From a checkpoint of a small transformer trained on Wikipedia.
Architecture: learned positions, no biases in attention or MLP, tied embeddings.
Each number is 200 + 20 x the weight over its row's rms, rounded and kept within 0 to 999. Layers, rows and columns count from 0. The size before them is the row's rms in percent of the matrix's.

# down: layer 7 MLP down (transposed), 576x96, rms 0.192, rows 21-89, columns 0-47
# up: layer 7 MLP up, 576x96, rms 0.196, rows 22-90, columns 0-47
down21,093,212,171,225,228,197,169,194,211,199,159,183,170,198,248,215,187,223,186,188,212,201,195,200,225,196,216,219,207,220,170,195,225,166,212,223,205,225,174,202,194,221,192,200,177,177,178,194,200
up22,101,202,197,210,218,187,212,188,166,194,166,188,232,170,188,224,211,194,195,218,215,192,203,186,197,213,205,204,156,220,166,187,215,164,219,190,208,174,199,195,203,224,206,202,204,178,209,185,179
down22,090,225,182,204,180,197,176,205,223,198,192,212,204,213,182,181,164,229,224,214,187,184,197,195,199,213,181,171,217,188,199,213,196,218,162,182,194,237,189,181,185,175,193,171,183,195,152,224,212
up23,082,217,184,203,208,200,219,221,193,209,184,175,183,210,214,211,183,182,195,202,210,211,189,239,209,181,217,207,211,197,201,214,242,175,186,171,200,224,180,258,191,204,204,233,218,198,202,153,226
down23,091,166,180,165,190,219,227,187,182,162,199,221,195,179,190,205,192,222,214,205,188,178,180,186,184,207,179,251,203,184,168,219,184,183,239,224,217,198,150,225,200,179,183,198,214,212,163,182,195
up24,095,227,173,213,182,197,194,210,200,218,189,204,241,181,211,177,248,205,202,192,217,190,217,183,184,242,166,216,195,229,189,178,175,194,194,224,195,192,192,201,199,223,177,216,178,174,213,216,202
down24,073,203,198,217,185,176,164,221,202,209,189,222,170,189,181,197,180,166,205,193,160,223,186,229,227,170,196,194,214,169,226,173,235,167,201,227,199,179,205,234,219,205,219,180,199,203,195,217,156
up25,100,217,193,159,187,174,202,169,213,199,210,216,217,232,179,210,196,208,181,188,232,192,220,164,227,178,213,206,203,206,174,174,178,227,202,212,222,170,188,189,219,214,206,179,207,231,230,162,191
down25,090,212,240,227,200,212,217,192,185,211,213,185,173,217,185,223,198,187,215,203,212,191,183,185,198,195,204,216,214,159,162,180,172,196,191,182,170,180,164,159,182,193,179,146,214,198,209,183,163
up26,099,225,198,202,212,180,188,194,201,180,223,214,215,198,179,216,200,201,203,223,197,202,207,172,184,184,167,186,169,218,188,165,165,176,184,212,218,144,202,203,213,201,192,198,186,225,162,195,191
down26,098,180,231,238,166,192,235,211,188,197,199,176,182,199,191,165,230,178,195,176,170,189,209,227,202,192,191,189,224,214,208,226,223,229,191,224,199,235,200,183,222,187,196,217,194,201,194,214,180
up27,092,176,194,221,166,203,223,212,203,225,221,214,230,216,193,194,208,240,233,220,233,189,188,222,219,213,180,169,162,212,188,197,181,167,204,182,211,241,202,211,234,234,187,210,219,144,230,177,200
down27,094,234,156,206,194,203,202,204,198,212,209,200,170,207,192,223,175,165,175,208,163,152,199,153,219,210,206,223,197,199,222,202,192,208,239,197,205,178,199,198,199,203,177,223,192,227,161,220,228
up28,086,194,218,196,173,178,195,228,220,179,239,228,196,200,196,198,204,220,206,201,179,190,211,221,164,201,204,192,203,223,184,193,187,188,221,204,192,195,209,198,209,229,203,199,167,171,240,224,178
down28,084,176,184,198,168,205,178,201,215,230,212,187,191,202,193,237,193,210,203,169,211,195,204,198,207,200,230,162,198,184,180,161,193,176,223,204,216,236,174,206,181,211,234,211,183,223,185,172,223
up29,094,207,162,170,193,205,201,180,206,224,192,198,223,178,204,159,203,229,206,212,229,220,200,175,173,187,219,208,171,183,225,198,201,169,209,195,213,219,177,181,228,202,137,185,182,205,202,189,156
down29,075,194,172,244,186,217,171,151,183,186,200,228,186,186,184,157,191,227,161,224,190,198,210,195,188,192,223,214,196,154,223,157,191,187,180,194,168,205,219,204,215,234,191,190,210,176,185,203,202
up30,093,184,237,205,228,187,211,180,182,240,230,214,192,218,204,185,205,234,212,207,206,170,200,215,161,198,197,194,245,190,193,192,192,213,194,217,196,172,181,178,209,177,215,204,169,194,212,210,195
down30,095,215,211,207,173,204,220,215,222,199,202,221,216,204,182,237,218,164,210,197,208,195,212,202,226,221,172,180,205,177,201,210,195,187,225,171,193,211,163,200,209,203,197,214,224,236,197,195,161
up31,089,186,194,169,191,222,190,154,168,200,216,201,198,210,183,204,227,198,191,217,224,198,167,192,191,214,202,222,221,234,207,178,213,222,220,208,239,194,240,191,204,185,212,230,177,197,213,189,178
down31,087,205,192,190,186,224,229,199,182,168,204,184,210,195,187,200,217,198,221,199,199,193,206,184,199,193,194,235,163,150,178,225,188,224,228,175,201,197,189,170,193,189,213,194,216,228,209,207,194
up32,089,229,184,199,239,225,200,216,199,214,189,213,177,222,191,207,194,205,207,258,193,175,233,199,153,197,223,203,165,228,249,200,173,231,160,206,215,215,219,222,196,200,187,209,204,210,212,204,237
down32,100,208,200,218,198,203,195,220,219,188,203,202,207,191,201,240,177,181,223,178,196,181,208,170,219,211,164,206,162,185,187,219,194,175,196,232,187,213,199,198,194,196,183,168,213,201,188,181,172
up33,089,203,210,199,187,187,202,195,214,215,234,229,175,190,197,184,187,208,193,200,193,197,186,190,179,218,199,201,206,179,208,228,207,208,208,196,184,227,210,208,185,180,191,193,209,220,227,236,177
down33,083,245,202,186,189,159,183,207,184,195,183,177,182,164,172,212,235,202,203,196,171,198,202,208,234,183,201,174,203,184,231,172,213,201,148,181,185,199,181,244,184,222,182,220,153,189,220,204,189
up34,100,195,202,165,186,175,197,211,215,172,234,197,186,223,225,202,196,200,187,204,179,186,158,224,222,190,179,194,209,182,165,164,202,207,209,190,192,191,221,203,199,217,205,195,210,231,183,235,185
down34,077,215,194,233,221,167,187,218,210,208,175,194,182,216,211,216,195,196,231,202,194,235,208,213,195,204,192,186,219,204,241,179,191,231,176,210,189,215,190,244,201,210,200,234,166,184,206,159,188
up35,119,224,251,201,202,178,209,179,209,195,218,205,214,193,195,212,197,166,143,202,218,231,208,196,195,181,206,209,207,185,197,159,209,226,233,172,157,236,206,210,224,169,210,199,178,201,193,220,222
down35,136,203,232,209,230,213,200,193,180,153,203,195,213,204,193,231,193,187,179,210,186,176,223,195,209,217,234,181,207,189,232,242,202,208,204,231,189,245,176,186,219,199,213,202,182,187,173,235,220
up36,118,211,226,210,247,191,207,187,194,215,242,222,204,258,214,205,186,202,184,195,221,214,210,211,209,196,199,184,202,190,174,187,178,169,195,211,221,205,174,196,231,228,176,212,182,233,238,199,211
down36,130,194,152,191,181,221,200,204,214,226,175,223,171,209,205,219,216,230,160,190,205,205,216,178,225,186,204,196,190,200,181,178,205,193,204,181,198,195,211,142,193,189,214,187,195,203,238,167,205
up37,086,180,192,209,177,193,198,216,201,199,208,197,189,214,183,157,224,169,213,231,217,227,187,208,230,211,182,200,199,229,194,225,230,208,166,251,189,212,239,210,184,219,180,184,237,185,216,187,228
down37,094,206,238,206,196,219,185,212,215,223,192,174,202,178,196,181,226,189,219,198,221,196,186,205,211,178,242,241,205,195,200,176,208,197,236,229,223,197,225,180,159,208,192,168,215,208,187,190,210
up38,110,220,167,188,236,215,162,192,169,203,204,192,170,218,191,207,211,198,229,221,165,187,191,203,207,222,223,196,192,165,191,176,215,197,202,252,196,198,221,200,204,185,208,206,184,175,167,181,191
down38,112,183,247,188,207,170,219,202,188,176,178,228,200,169,213,197,203,195,193,183,188,196,183,190,211,207,220,192,178,164,228,206,174,198,201,193,209,201,199,181,217,184,200,223,164,212,183,184,211
up39,098,214,190,190,208,189,169,212,195,219,187,193,235,204,220,177,170,192,211,208,227,205,158,186,181,189,192,223,229,206,182,163,198,215,201,172,220,198,217,206,180,193,163,173,179,213,181,205,191
down39,105,218,207,196,213,208,198,199,198,176,209,157,185,214,238,163,161,221,176,222,186,193,209,219,208,210,215,196,197,183,190,225,201,200,225,225,185,224,187,176,202,184,192,198,209,157,164,211,173
up40,097,234,180,203,231,217,199,196,234,173,193,205,215,197,197,185,211,198,205,214,193,189,219,222,162,158,217,188,184,222,201,250,200,179,208,214,189,213,172,177,208,213,206,206,181,155,163,168,190
down40,104,230,206,186,220,209,205,184,217,241,225,221,209,198,189,190,182,184,205,206,192,224,211,165,228,212,212,179,175,211,181,185,175,196,211,198,199,221,213,188,174,201,195,222,231,213,252,213,215
up41,109,161,224,232,228,186,190,189,221,206,196,193,173,217,216,220,193,170,171,219,196,212,179,203,188,219,210,153,214,211,224,205,219,185,189,207,200,185,230,200,205,230,236,215,169,192,204,200,206
down41,120,190,189,194,228,189,173,224,217,207,189,211,171,202,170,206,213,208,216,216,219,191,219,204,168,182,194,229,186,190,205,215,225,230,150,204,225,204,197,208,240,196,201,201,200,206,204,205,178
up42,103,247,220,174,193,182,208,189,226,199,226,177,196,218,213,187,209,190,175,196,188,192,208,215,250,193,194,188,221,173,222,201,168,186,189,205,241,193,196,172,207,205,181,187,202,220,203,195,203
down42,097,204,193,190,220,183,186,198,186,192,213,186,218,213,235,155,205,206,178,183,211,192,201,185,191,195,176,258,208,193,195,205,205,215,184,191,234,186,174,219,182,201,244,166,237,205,177,152,188
up43,092,219,221,205,203,190,197,200,221,235,168,187,196,207,185,175,145,205,197,192,226,150,188,184,176,183,235,243,202,231,191,184,210,184,198,197,199,187,191,198,205,144,205,197,216,205,178,209,176
down43,105,209,222,201,203,199,234,181,233,189,178,164,167,183,210,173,202,159,193,202,203,196,212,198,177,189,211,199,210,182,219,182,188,182,194,209,204,176,187,217,154,183,170,216,210,208,192,225,213
up44,090,206,187,181,186,185,201,166,215,238,176,226,200,212,183,209,219,221,224,187,203,182,193,230,183,190,198,200,200,233,226,184,209,199,225,177,191,230,191,198,206,197,176,212,178,193,201,199,199
down44,100,193,194,226,195,228,180,212,202,237,204,210,213,185,218,217,198,156,198,202,173,192,200,168,218,226,214,192,187,171,195,171,197,184,228,208,217,158,223,207,188,223,226,224,227,206,196,201,230
up45,104,216,192,156,190,171,191,212,186,220,169,181,226,217,232,173,211,187,210,222,213,182,218,216,185,208,222,183,186,182,198,203,179,206,212,182,212,224,197,167,182,183,181,220,177,208,202,211,193
down45,111,206,225,180,189,196,171,218,228,193,214,200,207,207,202,209,202,191,180,247,186,187,192,231,216,195,194,190,215,242,185,188,178,173,216,202,201,203,195,182,243,165,205,191,224,210,191,198,205
up46,117,179,172,176,173,205,187,199,216,202,180,179,191,166,224,204,206,223,214,217,217,201,165,222,210,198,192,186,188,248,202,181,210,166,204,198,221,185,228,218,189,214,209,190,208,166,155,198,215
down46,109,198,219,203,198,192,223,245,193,215,178,194,206,179,227,174,168,187,195,217,196,164,175,198,227,205,213,206,185,185,196,205,178,212,208,213,214,194,194,212,218,176,186,221,204,229,190,211,232
up47,098,191,236,206,185,176,184,201,213,214,243,200,237,180,195,222,197,241,201,179,209,199,183,221,178,182,241,166,184,214,204,190,216,199,229,189,172,210,205,251,202,193,200,209,184,197,208,239,196
down47,093,180,189,204,205,267,187,197,208,187,171,173,209,194,176,227,217,187,194,174,212,223,208,196,239,199,165,217,201,204,183,198,178,187,249,194,195,217,190,208,205,231,220,161,201,200,180,190,211
up48,088,193,199,226,246,201,192,252,178,183,248,205,202,197,192,228,171,223,191,190,201,210,177,166,198,198,199,181,169,209,191,181,217,169,206,225,241,218,192,208,184,191,216,203,199,181,213,187,215
down48,092,205,202,187,226,250,223,180,199,173,208,208,214,205,222,202,199,189,198,235,165,175,205,205,224,198,163,210,168,176,189,212,197,190,187,187,212,195,180,209,177,207,184,212,219,206,229,217,213
up49,103,197,185,174,191,233,190,202,177,182,207,236,186,223,199,215,174,205,153,194,199,211,177,212,173,185,187,193,191,175,189,195,196,225,197,170,183,186,200,207,218,203,201,232,179,241,173,185,227
down49,110,225,203,170,196,242,193,208,200,176,184,182,198,194,202,209,229,224,232,199,182,223,256,197,210,222,202,189,205,219,212,179,183,188,208,189,193,179,169,177,183,246,193,205,191,182,218,222,189
up50,100,177,215,216,198,184,179,189,181,204,188,200,222,231,217,167,220,174,203,221,180,231,198,191,224,195,202,202,190,195,201,210,219,210,199,242,201,183,184,204,195,197,140,165,211,177,216,199,245
down50,092,212,187,186,201,204,186,207,204,232,172,158,238,215,184,215,201,221,223,188,218,169,204,212,234,203,203,212,170,214,212,176,185,209,205,240,225,204,185,215,172,217,193,176,229,227,214,232,191
up51,100,173,192,210,165,180,212,219,222,204,185,242,239,200,215,212,249,207,183,198,229,184,204,186,215,210,214,181,175,204,196,204,202,191,205,217,201,189,189,208,218,183,222,189,182,157,221,207,221
down51,094,230,180,214,229,199,190,198,244,196,173,208,218,201,212,209,211,206,146,222,161,228,192,202,205,210,203,163,224,210,201,253,203,248,219,207,221,219,215,202,181,224,196,212,214,224,218,178,173
up52,103,215,197,234,182,178,232,225,179,177,218,204,178,196,183,189,212,199,218,195,176,199,214,195,206,217,247,230,191,161,207,209,247,157,215,196,236,204,209,199,202,214,221,204,202,208,208,194,162
down52,104,173,155,197,221,206,238,191,167,213,179,193,209,178,193,207,228,205,178,214,208,203,188,164,181,186,188,221,190,238,202,197,215,182,218,226,219,224,177,214,213,205,206,209,184,206,210,232,202
up53,105,180,205,212,200,190,228,206,183,231,227,147,176,210,222,226,212,195,191,206,230,179,234,216,197,178,201,190,221,207,221,201,213,166,230,218,246,208,201,199,176,184,232,219,205,201,181,194,185
down53,110,153,220,195,205,230,164,181,193,197,188,231,223,177,155,204,197,171,189,206,191,217,208,168,199,224,172,209,205,224,179,225,178,200,206,159,198,174,193,208,218,191,211,203,232,199,212,214,193
up54,101,161,172,197,209,194,220,171,192,185,191,194,185,202,178,213,208,179,184,212,199,195,199,212,202,224,225,178,172,185,230,146,189,208,211,198,206,155,204,202,210,184,149,194,175,214,162,207,204
down54,095,225,221,164,210,200,167,244,180,188,203,171,191,202,192,211,197,188,227,206,196,201,198,180,219,209,179,213,199,162,209,205,196,227,213,178,177,188,215,246,218,198,186,235,195,196,182,192,194
up55,097,209,203,211,206,197,221,181,193,158,220,210,168,233,199,226,200,195,182,197,192,219,198,182,192,205,169,204,200,181,202,154,217,231,202,191,189,201,184,194,233,229,235,177,209,219,223,241,209
down55,095,169,188,208,222,208,214,197,204,176,229,194,191,245,194,212,216,216,224,176,217,212,231,223,185,188,200,191,183,211,194,226,202,225,232,202,209,211,185,167,195,223,207,184,211,243,211,186,202
up56,084,210,188,176,216,174,239,185,236,198,187,176,213,210,163,206,193,244,225,230,212,216,213,208,201,218,196,198,194,209,206,196,214,201,159,233,190,194,217,178,254,195,175,168,178,206,216,182,203
down56,089,234,172,220,209,177,193,169,198,178,185,191,184,204,165,207,226,204,225,212,178,194,222,230,221,213,215,188,206,190,253,186,199,209,196,228,215,182,209,204,199,203,187,191,206,235,192,181,193
up57,095,206,206,217,199,201,167,180,177,214,186,165,197,207,191,201,188,208,251,197,175,191,184,231,220,185,183,186,201,191,206,202,212,172,220,186,169,223,183,228,241,179,223,200,214,157,189,178,184
down57,096,214,201,177,192,220,202,189,211,213,196,195,233,187,192,198,218,223,196,168,196,221,213,174,223,172,197,167,192,210,213,196,190,204,195,186,186,186,241,206,157,187,201,218,154,207,160,227,199
up58,119,189,187,205,226,165,199,254,211,211,196,214,179,181,180,231,168,206,212,214,204,210,175,194,167,202,230,172,197,257,194,195,201,201,223,194,207,208,196,251,217,220,175,182,198,179,167,222,220
down58,124,190,253,180,210,217,199,210,232,191,165,198,178,214,241,195,207,169,185,181,223,224,174,222,187,180,187,201,220,199,162,179,204,195,219,172,192,182,188,192,229,203,247,169,221,221,241,158,184
up59,090,180,237,220,195,205,179,203,182,216,162,216,188,173,205,220,194,174,222,231,195,182,216,154,203,193,179,161,195,234,199,185,203,197,213,233,218,178,213,180,173,207,212,204,204,202,177,164,186
down59,083,206,170,229,221,178,213,205,206,207,210,183,178,194,230,192,201,174,198,216,190,212,189,201,203,209,215,210,221,174,204,218,175,236,228,182,206,177,177,197,160,173,214,236,210,220,220,224,209
up60,096,157,217,207,187,179,224,172,226,153,159,189,204,228,176,202,233,183,227,193,191,181,202,240,202,203,191,216,188,211,218,215,208,192,183,196,177,201,210,192,206,214,207,196,213,136,213,165,225
down60,079,161,190,208,162,212,172,190,152,223,202,208,149,221,194,191,222,197,162,222,164,211,209,205,246,189,176,175,226,174,214,240,200,201,177,186,196,224,226,208,234,212,201,208,205,193,168,193,185
up61,144,224,194,162,202,186,192,162,199,153,233,192,217,233,211,188,200,211,208,210,216,161,220,211,212,182,205,205,200,194,207,206,178,220,176,198,220,203,212,181,180,214,232,198,214,205,184,149,182
down61,165,178,195,191,211,214,208,187,198,179,210,203,204,231,186,192,175,187,185,178,209,199,221,178,231,196,202,223,246,236,192,227,214,216,204,199,192,215,185,173,236,220,211,162,207,201,186,192,182
up62,092,222,208,195,239,198,234,180,190,194,209,181,184,211,204,203,191,246,219,202,176,194,197,215,228,182,173,204,168,191,244,195,226,189,174,166,186,223,201,220,173,215,226,201,232,199,198,181,212
down62,090,184,222,186,191,227,178,162,206,207,201,224,177,158,172,187,207,232,176,197,195,242,202,194,215,176,188,169,170,210,182,201,170,215,202,225,215,234,179,187,230,207,174,176,204,174,166,219,182
up63,093,181,196,198,193,178,246,197,169,207,179,209,219,197,218,213,174,210,192,222,179,188,219,208,199,205,217,208,203,187,189,200,213,178,178,175,220,197,188,240,219,164,215,175,185,201,168,199,214
down63,098,237,214,223,158,165,188,188,163,207,213,202,212,194,148,235,192,204,178,218,212,226,217,219,219,198,194,208,227,220,195,188,188,215,215,199,233,173,195,220,228,194,196,214,227,180,194,206,215
up64,110,195,174,191,163,164,214,185,197,224,178,192,198,168,196,201,216,201,185,243,207,186,225,192,179,201,194,167,201,172,186,192,196,190,216,193,154,203,213,227,209,212,195,212,214,169,188,184,195
down64,126,203,196,181,204,220,157,186,197,233,191,226,190,192,211,198,192,178,179,188,197,182,170,175,197,242,197,204,192,230,215,204,253,181,216,230,211,221,178,216,202,174,179,233,207,203,185,207,205
up65,101,173,172,214,206,191,204,176,170,165,214,180,204,220,207,196,181,227,179,230,203,191,220,212,189,232,201,196,199,199,207,177,213,208,197,226,170,190,151,201,230,227,208,166,165,221,177,207,188
down65,114,192,207,186,206,201,243,252,193,238,198,183,209,159,193,207,216,208,213,165,198,207,208,246,226,178,229,232,199,234,194,193,192,175,193,212,226,185,219,196,188,183,199,195,199,200,209,237,203
up66,091,229,173,179,183,186,150,212,196,174,230,186,180,175,204,191,213,219,201,196,208,187,239,192,196,194,202,188,229,195,199,194,181,193,235,205,243,204,225,205,197,167,204,225,168,205,192,178,208
down66,094,175,184,210,215,221,223,171,191,197,207,203,180,210,175,237,177,209,195,171,179,220,210,187,175,198,194,205,201,185,197,191,220,189,200,178,168,183,186,189,225,175,221,179,205,209,246,187,179
up67,102,205,220,244,190,178,172,227,198,251,194,194,204,215,204,189,169,240,202,188,174,208,207,195,196,210,189,180,205,211,213,211,201,194,208,210,165,184,193,209,228,201,235,241,207,209,198,188,218
down67,107,207,159,188,207,227,187,172,218,181,201,213,218,177,200,218,235,187,239,205,190,250,164,205,179,195,220,166,184,195,216,195,181,223,222,189,217,225,221,189,189,202,186,169,187,215,207,207,232
up68,098,201,246,182,216,198,218,172,194,184,202,201,185,218,191,191,191,188,131,243,191,183,184,194,194,175,260,208,217,156,174,189,180,207,189,193,224,205,187,206,212,169,191,205,203,197,214,224,221
down68,100,221,201,215,211,190,200,204,186,216,202,210,205,164,191,178,171,207,195,192,240,184,154,193,239,190,204,198,245,214,220,184,207,221,215,206,199,157,163,182,206,211,212,197,195,204,219,166,184
up69,100,199,191,218,209,216,208,206,199,225,216,219,228,221,200,212,217,185,186,230,219,205,168,216,207,207,207,181,216,193,227,194,190,160,204,221,191,190,198,207,196,195,208,216,140,192,198,213,201
down69,107,144,175,221,170,174,185,206,189,204,200,232,199,243,212,170,185,192,186,239,178,197,212,228,214,208,210,220,167,162,165,199,216,182,215,227,204,227,187,191,180,212,204,193,189,188,208,180,201
up70,086,206,233,204,227,184,221,213,191,162,204,196,190,234,226,231,232,203,199,190,179,202,201,220,167,183,218,186,203,200,181,162,228,224,195,163,204,209,191,213,189,177,212,209,184,154,177,217,199
down70,096,223,221,189,197,168,196,193,221,205,192,177,188,204,222,202,163,196,183,163,226,214,228,235,235,192,190,202,202,199,189,198,177,209,161,154,205,207,184,214,180,196,170,178,234,185,208,180,213
up71,098,208,206,208,216,187,193,199,178,196,187,192,220,228,200,229,164,191,205,177,215,179,186,174,178,206,225,218,199,225,209,199,193,186,183,190,252,216,196,184,205,192,199,193,195,203,190,171,229
down71,089,180,205,200,216,248,191,224,202,169,207,178,212,173,183,225,218,197,239,202,198,182,211,202,195,230,198,202,184,204,193,195,188,171,207,187,182,210,149,162,149,191,196,198,176,235,184,195,187
up72,098,225,237,187,207,202,218,216,203,183,223,216,207,203,193,191,193,232,205,204,184,222,218,208,176,210,159,195,204,162,220,214,199,190,180,216,220,179,202,188,201,205,226,207,199,212,220,209,216
down72,106,202,194,219,202,212,215,243,199,256,173,192,199,204,215,192,183,167,211,184,186,204,215,191,194,210,189,196,196,211,201,233,184,157,185,213,239,201,207,201,214,223,179,201,227,181,221,180,212
up73,103,200,214,194,192,228,231,171,214,219,233,196,172,205,192,200,208,218,192,192,214,167,203,205,192,199,215,209,173,217,165,172,158,179,219,228,227,191,201,179,223,211,210,187,209,216,202,194,175
down73,102,179,216,197,202,204,233,229,226,199,185,208,180,210,211,179,226,189,227,207,190,191,228,207,253,210,187,171,204,214,168,203,187,175,203,190,183,191,203,199,193,213,193,180,250,230,221,216,218
up74,096,210,174,181,217,214,184,216,176,202,184,188,182,211,185,238,188,212,204,198,231,199,202,163,180,177,200,199,195,216,158,208,173,216,205,203,232,245,246,208,191,178,194,194,218,184,200,203,215
down74,099,222,200,209,187,198,208,172,194,190,176,216,208,210,194,191,208,185,200,198,231,235,231,208,176,200,224,204,217,178,185,222,252,182,189,198,206,185,222,162,182,195,209,214,220,217,238,192,206
up75,097,175,171,183,168,183,179,213,189,208,180,224,211,188,226,185,209,198,218,211,200,210,197,207,186,204,242,188,191,230,176,196,202,195,214,159,177,241,170,176,220,184,193,219,173,151,211,181,185
down75,094,218,197,194,192,172,217,216,212,224,203,207,187,174,222,248,168,210,185,195,181,252,216,218,201,195,189,204,204,151,182,188,196,198,226,219,201,187,219,204,179,214,210,259,194,233,230,198,204
up76,109,206,199,184,231,203,213,186,202,193,196,190,224,173,193,236,188,213,232,217,212,201,239,193,188,209,187,213,213,206,198,175,219,203,180,199,218,220,220,162,234,222,174,171,185,224,224,172,180
down76,076,202,190,235,210,184,198,182,152,210,208,183,166,166,161,179,189,177,173,223,154,206,193,207,228,203,163,158,218,190,187,174,181,222,176,180,198,212,217,249,187,181,178,203,185,186,168,198,179
up77,087,185,222,184,192,212,175,190,187,207,201,230,185,181,194,195,194,223,184,210,211,198,203,229,205,172,231,210,183,178,169,229,190,210,218,185,245,189,208,204,233,204,182,230,212,229,181,172,178
down77,094,210,191,188,190,191,201,161,193,208,216,186,239,220,211,221,224,235,212,165,174,206,226,203,216,186,208,178,213,243,223,198,206,192,188,207,227,216,160,155,178,199,211,194,212,211,209,219,207
up78,104,170,208,206,166,175,245,226,232,223,224,197,201,205,206,223,219,177,193,223,174,207,189,198,170,201,196,196,214,214,220,215,205,220,201,210,209,231,208,217,205,214,182,189,220,209,184,204,209
down78,105,203,216,185,185,223,187,174,178,221,208,184,188,198,184,213,218,208,194,212,187,183,218,179,238,176,251,211,193,173,193,185,183,200,178,249,215,202,204,187,203,211,218,184,171,183,209,196,199
up79,097,214,193,210,211,218,142,178,236,183,222,197,177,182,235,216,208,179,187,178,207,192,173,170,207,196,185,186,178,210,231,197,157,203,220,219,239,206,202,189,223,206,192,195,180,189,215,219,187
down79,092,179,206,179,198,218,200,196,214,188,174,198,200,222,180,251,182,217,227,178,223,208,210,163,229,203,204,235,174,191,180,213,211,208,226,197,222,201,182,173,148,194,220,196,231,237,242,212,200
up80,101,219,223,171,166,166,180,193,209,200,185,204,205,198,188,234,240,156,201,230,199,199,193,201,193,174,208,195,209,250,205,185,199,174,187,214,206,208,182,229,216,238,168,200,176,158,196,178,210
down80,105,205,178,220,183,183,195,188,182,215,188,182,183,167,239,176,215,187,204,177,211,228,193,202,192,210,196,181,181,173,229,234,199,225,242,197,217,219,217,213,204,212,196,198,180,217,169,154,194
up81,088,193,199,173,178,191,186,182,217,181,217,189,182,195,209,203,214,190,190,184,186,205,168,200,197,208,181,214,185,179,170,203,237,189,180,212,230,165,181,189,194,195,197,180,171,234,176,261,205
down81,077,196,217,206,164,171,213,210,244,195,197,185,202,185,220,239,197,202,168,216,179,223,182,210,226,218,203,178,226,187,233,231,209,199,190,164,191,220,215,243,217,233,212,219,184,193,207,196,205
up82,107,214,218,198,210,169,208,209,204,192,175,191,245,226,230,227,168,182,195,205,203,210,219,221,192,203,174,201,207,167,177,242,195,165,190,201,194,174,203,222,178,169,221,201,226,201,174,180,214
down82,124,237,205,208,210,214,210,189,213,203,216,211,189,179,199,188,196,174,203,228,190,216,206,208,202,222,255,175,209,203,183,206,172,205,225,198,215,180,171,171,199,223,176,194,213,199,174,213,215
up83,123,227,197,204,194,198,200,203,180,200,215,192,213,181,175,178,175,177,205,195,176,187,178,226,221,191,203,201,181,178,153,214,207,195,229,236,191,233,176,203,241,222,198,214,235,176,165,192,204
down83,123,199,205,187,210,223,200,202,218,205,213,211,198,226,210,214,192,220,213,156,202,213,184,210,230,161,169,232,199,219,210,201,222,189,201,176,202,189,153,204,201,213,211,190,215,216,196,188,211
up84,107,193,194,206,215,224,181,203,197,182,219,212,191,230,198,224,223,194,234,188,191,193,176,233,217,231,226,179,190,209,192,191,207,199,179,199,221,189,161,187,246,183,197,178,197,182,157,213,202
down84,073,222,198,228,199,219,180,207,214,220,182,150,216,182,165,173,210,205,216,203,171,195,192,238,251,182,205,185,216,210,197,184,189,195,231,226,193,213,188,216,186,218,210,228,177,174,186,209,200
up85,102,226,203,190,202,162,208,196,181,194,177,192,212,182,181,210,186,178,173,185,209,169,221,212,221,150,232,198,186,225,223,160,201,237,203,205,197,196,187,196,176,191,174,201,201,223,222,197,184
down85,102,183,214,182,200,220,206,205,197,216,211,203,193,219,242,211,180,208,185,192,240,223,209,213,208,206,196,230,240,161,188,213,184,230,193,186,173,200,203,207,213,175,219,193,183,185,207,215,230
up86,099,227,213,180,184,183,195,177,230,195,246,200,220,197,181,194,221,200,191,192,211,219,179,227,176,204,158,186,178,174,235,218,232,200,172,200,162,191,191,210,194,200,211,166,233,206,182,208,195
down86,079,233,181,205,170,218,165,187,199,220,176,226,197,203,200,186,209,211,162,189,189,238,199,217,216,176,194,190,182,179,222,185,188,186,190,172,171,217,187,243,209,229,233,192,194,189,160,184,212
up87,095,242,169,210,233,185,191,213,183,205,168,189,180,213,215,234,186,201,187,196,223,220,252,224,192,202,162,234,181,207,212,236,212,189,235,164,177,208,221,230,192,231,216,223,194,209,176,204,197
down87,109,194,193,219,177,215,242,212,189,210,202,175,190,175,160,199,210,205,218,215,212,212,191,197,210,195,221,197,173,203,181,199,196,168,180,181,198,162,224,171,199,189,223,190,189,226,220,186,216
up88,111,162,207,199,211,224,212,194,223,192,161,188,228,210,210,196,188,190,204,235,190,193,233,163,205,230,223,198,175,224,176,213,195,152,154,165,210,204,204,205,221,192,218,183,194,182,204,214,177
down88,072,204,194,211,213,209,201,179,192,210,193,205,209,205,179,190,187,195,176,226,192,207,231,191,198,173,187,184,203,190,223,198,221,223,163,192,209,219,231,247,196,204,205,183,199,184,167,215,177
up89,091,204,216,165,225,197,216,187,211,196,188,203,205,212,223,228,197,220,202,196,231,204,194,218,204,237,167,212,186,180,244,229,221,217,208,220,238,235,201,185,191,173,213,182,164,177,147,184,200
down89,096,201,183,214,184,211,186,228,190,186,190,211,222,206,162,200,246,179,189,203,146,181,196,186,181,171,234,172,218,212,145,202,204,201,215,167,190,188,228,204,200,170,166,215,197,178,196,161,202
up90,117,184,224,231,188,182,172,205,190,215,198,213,223,188,212,157,201,190,195,220,173,226,173,220,169,209,179,172,174,213,195,179,171,182,212,202,193,196,206,213,185,209,207,215,170,183,195,183,217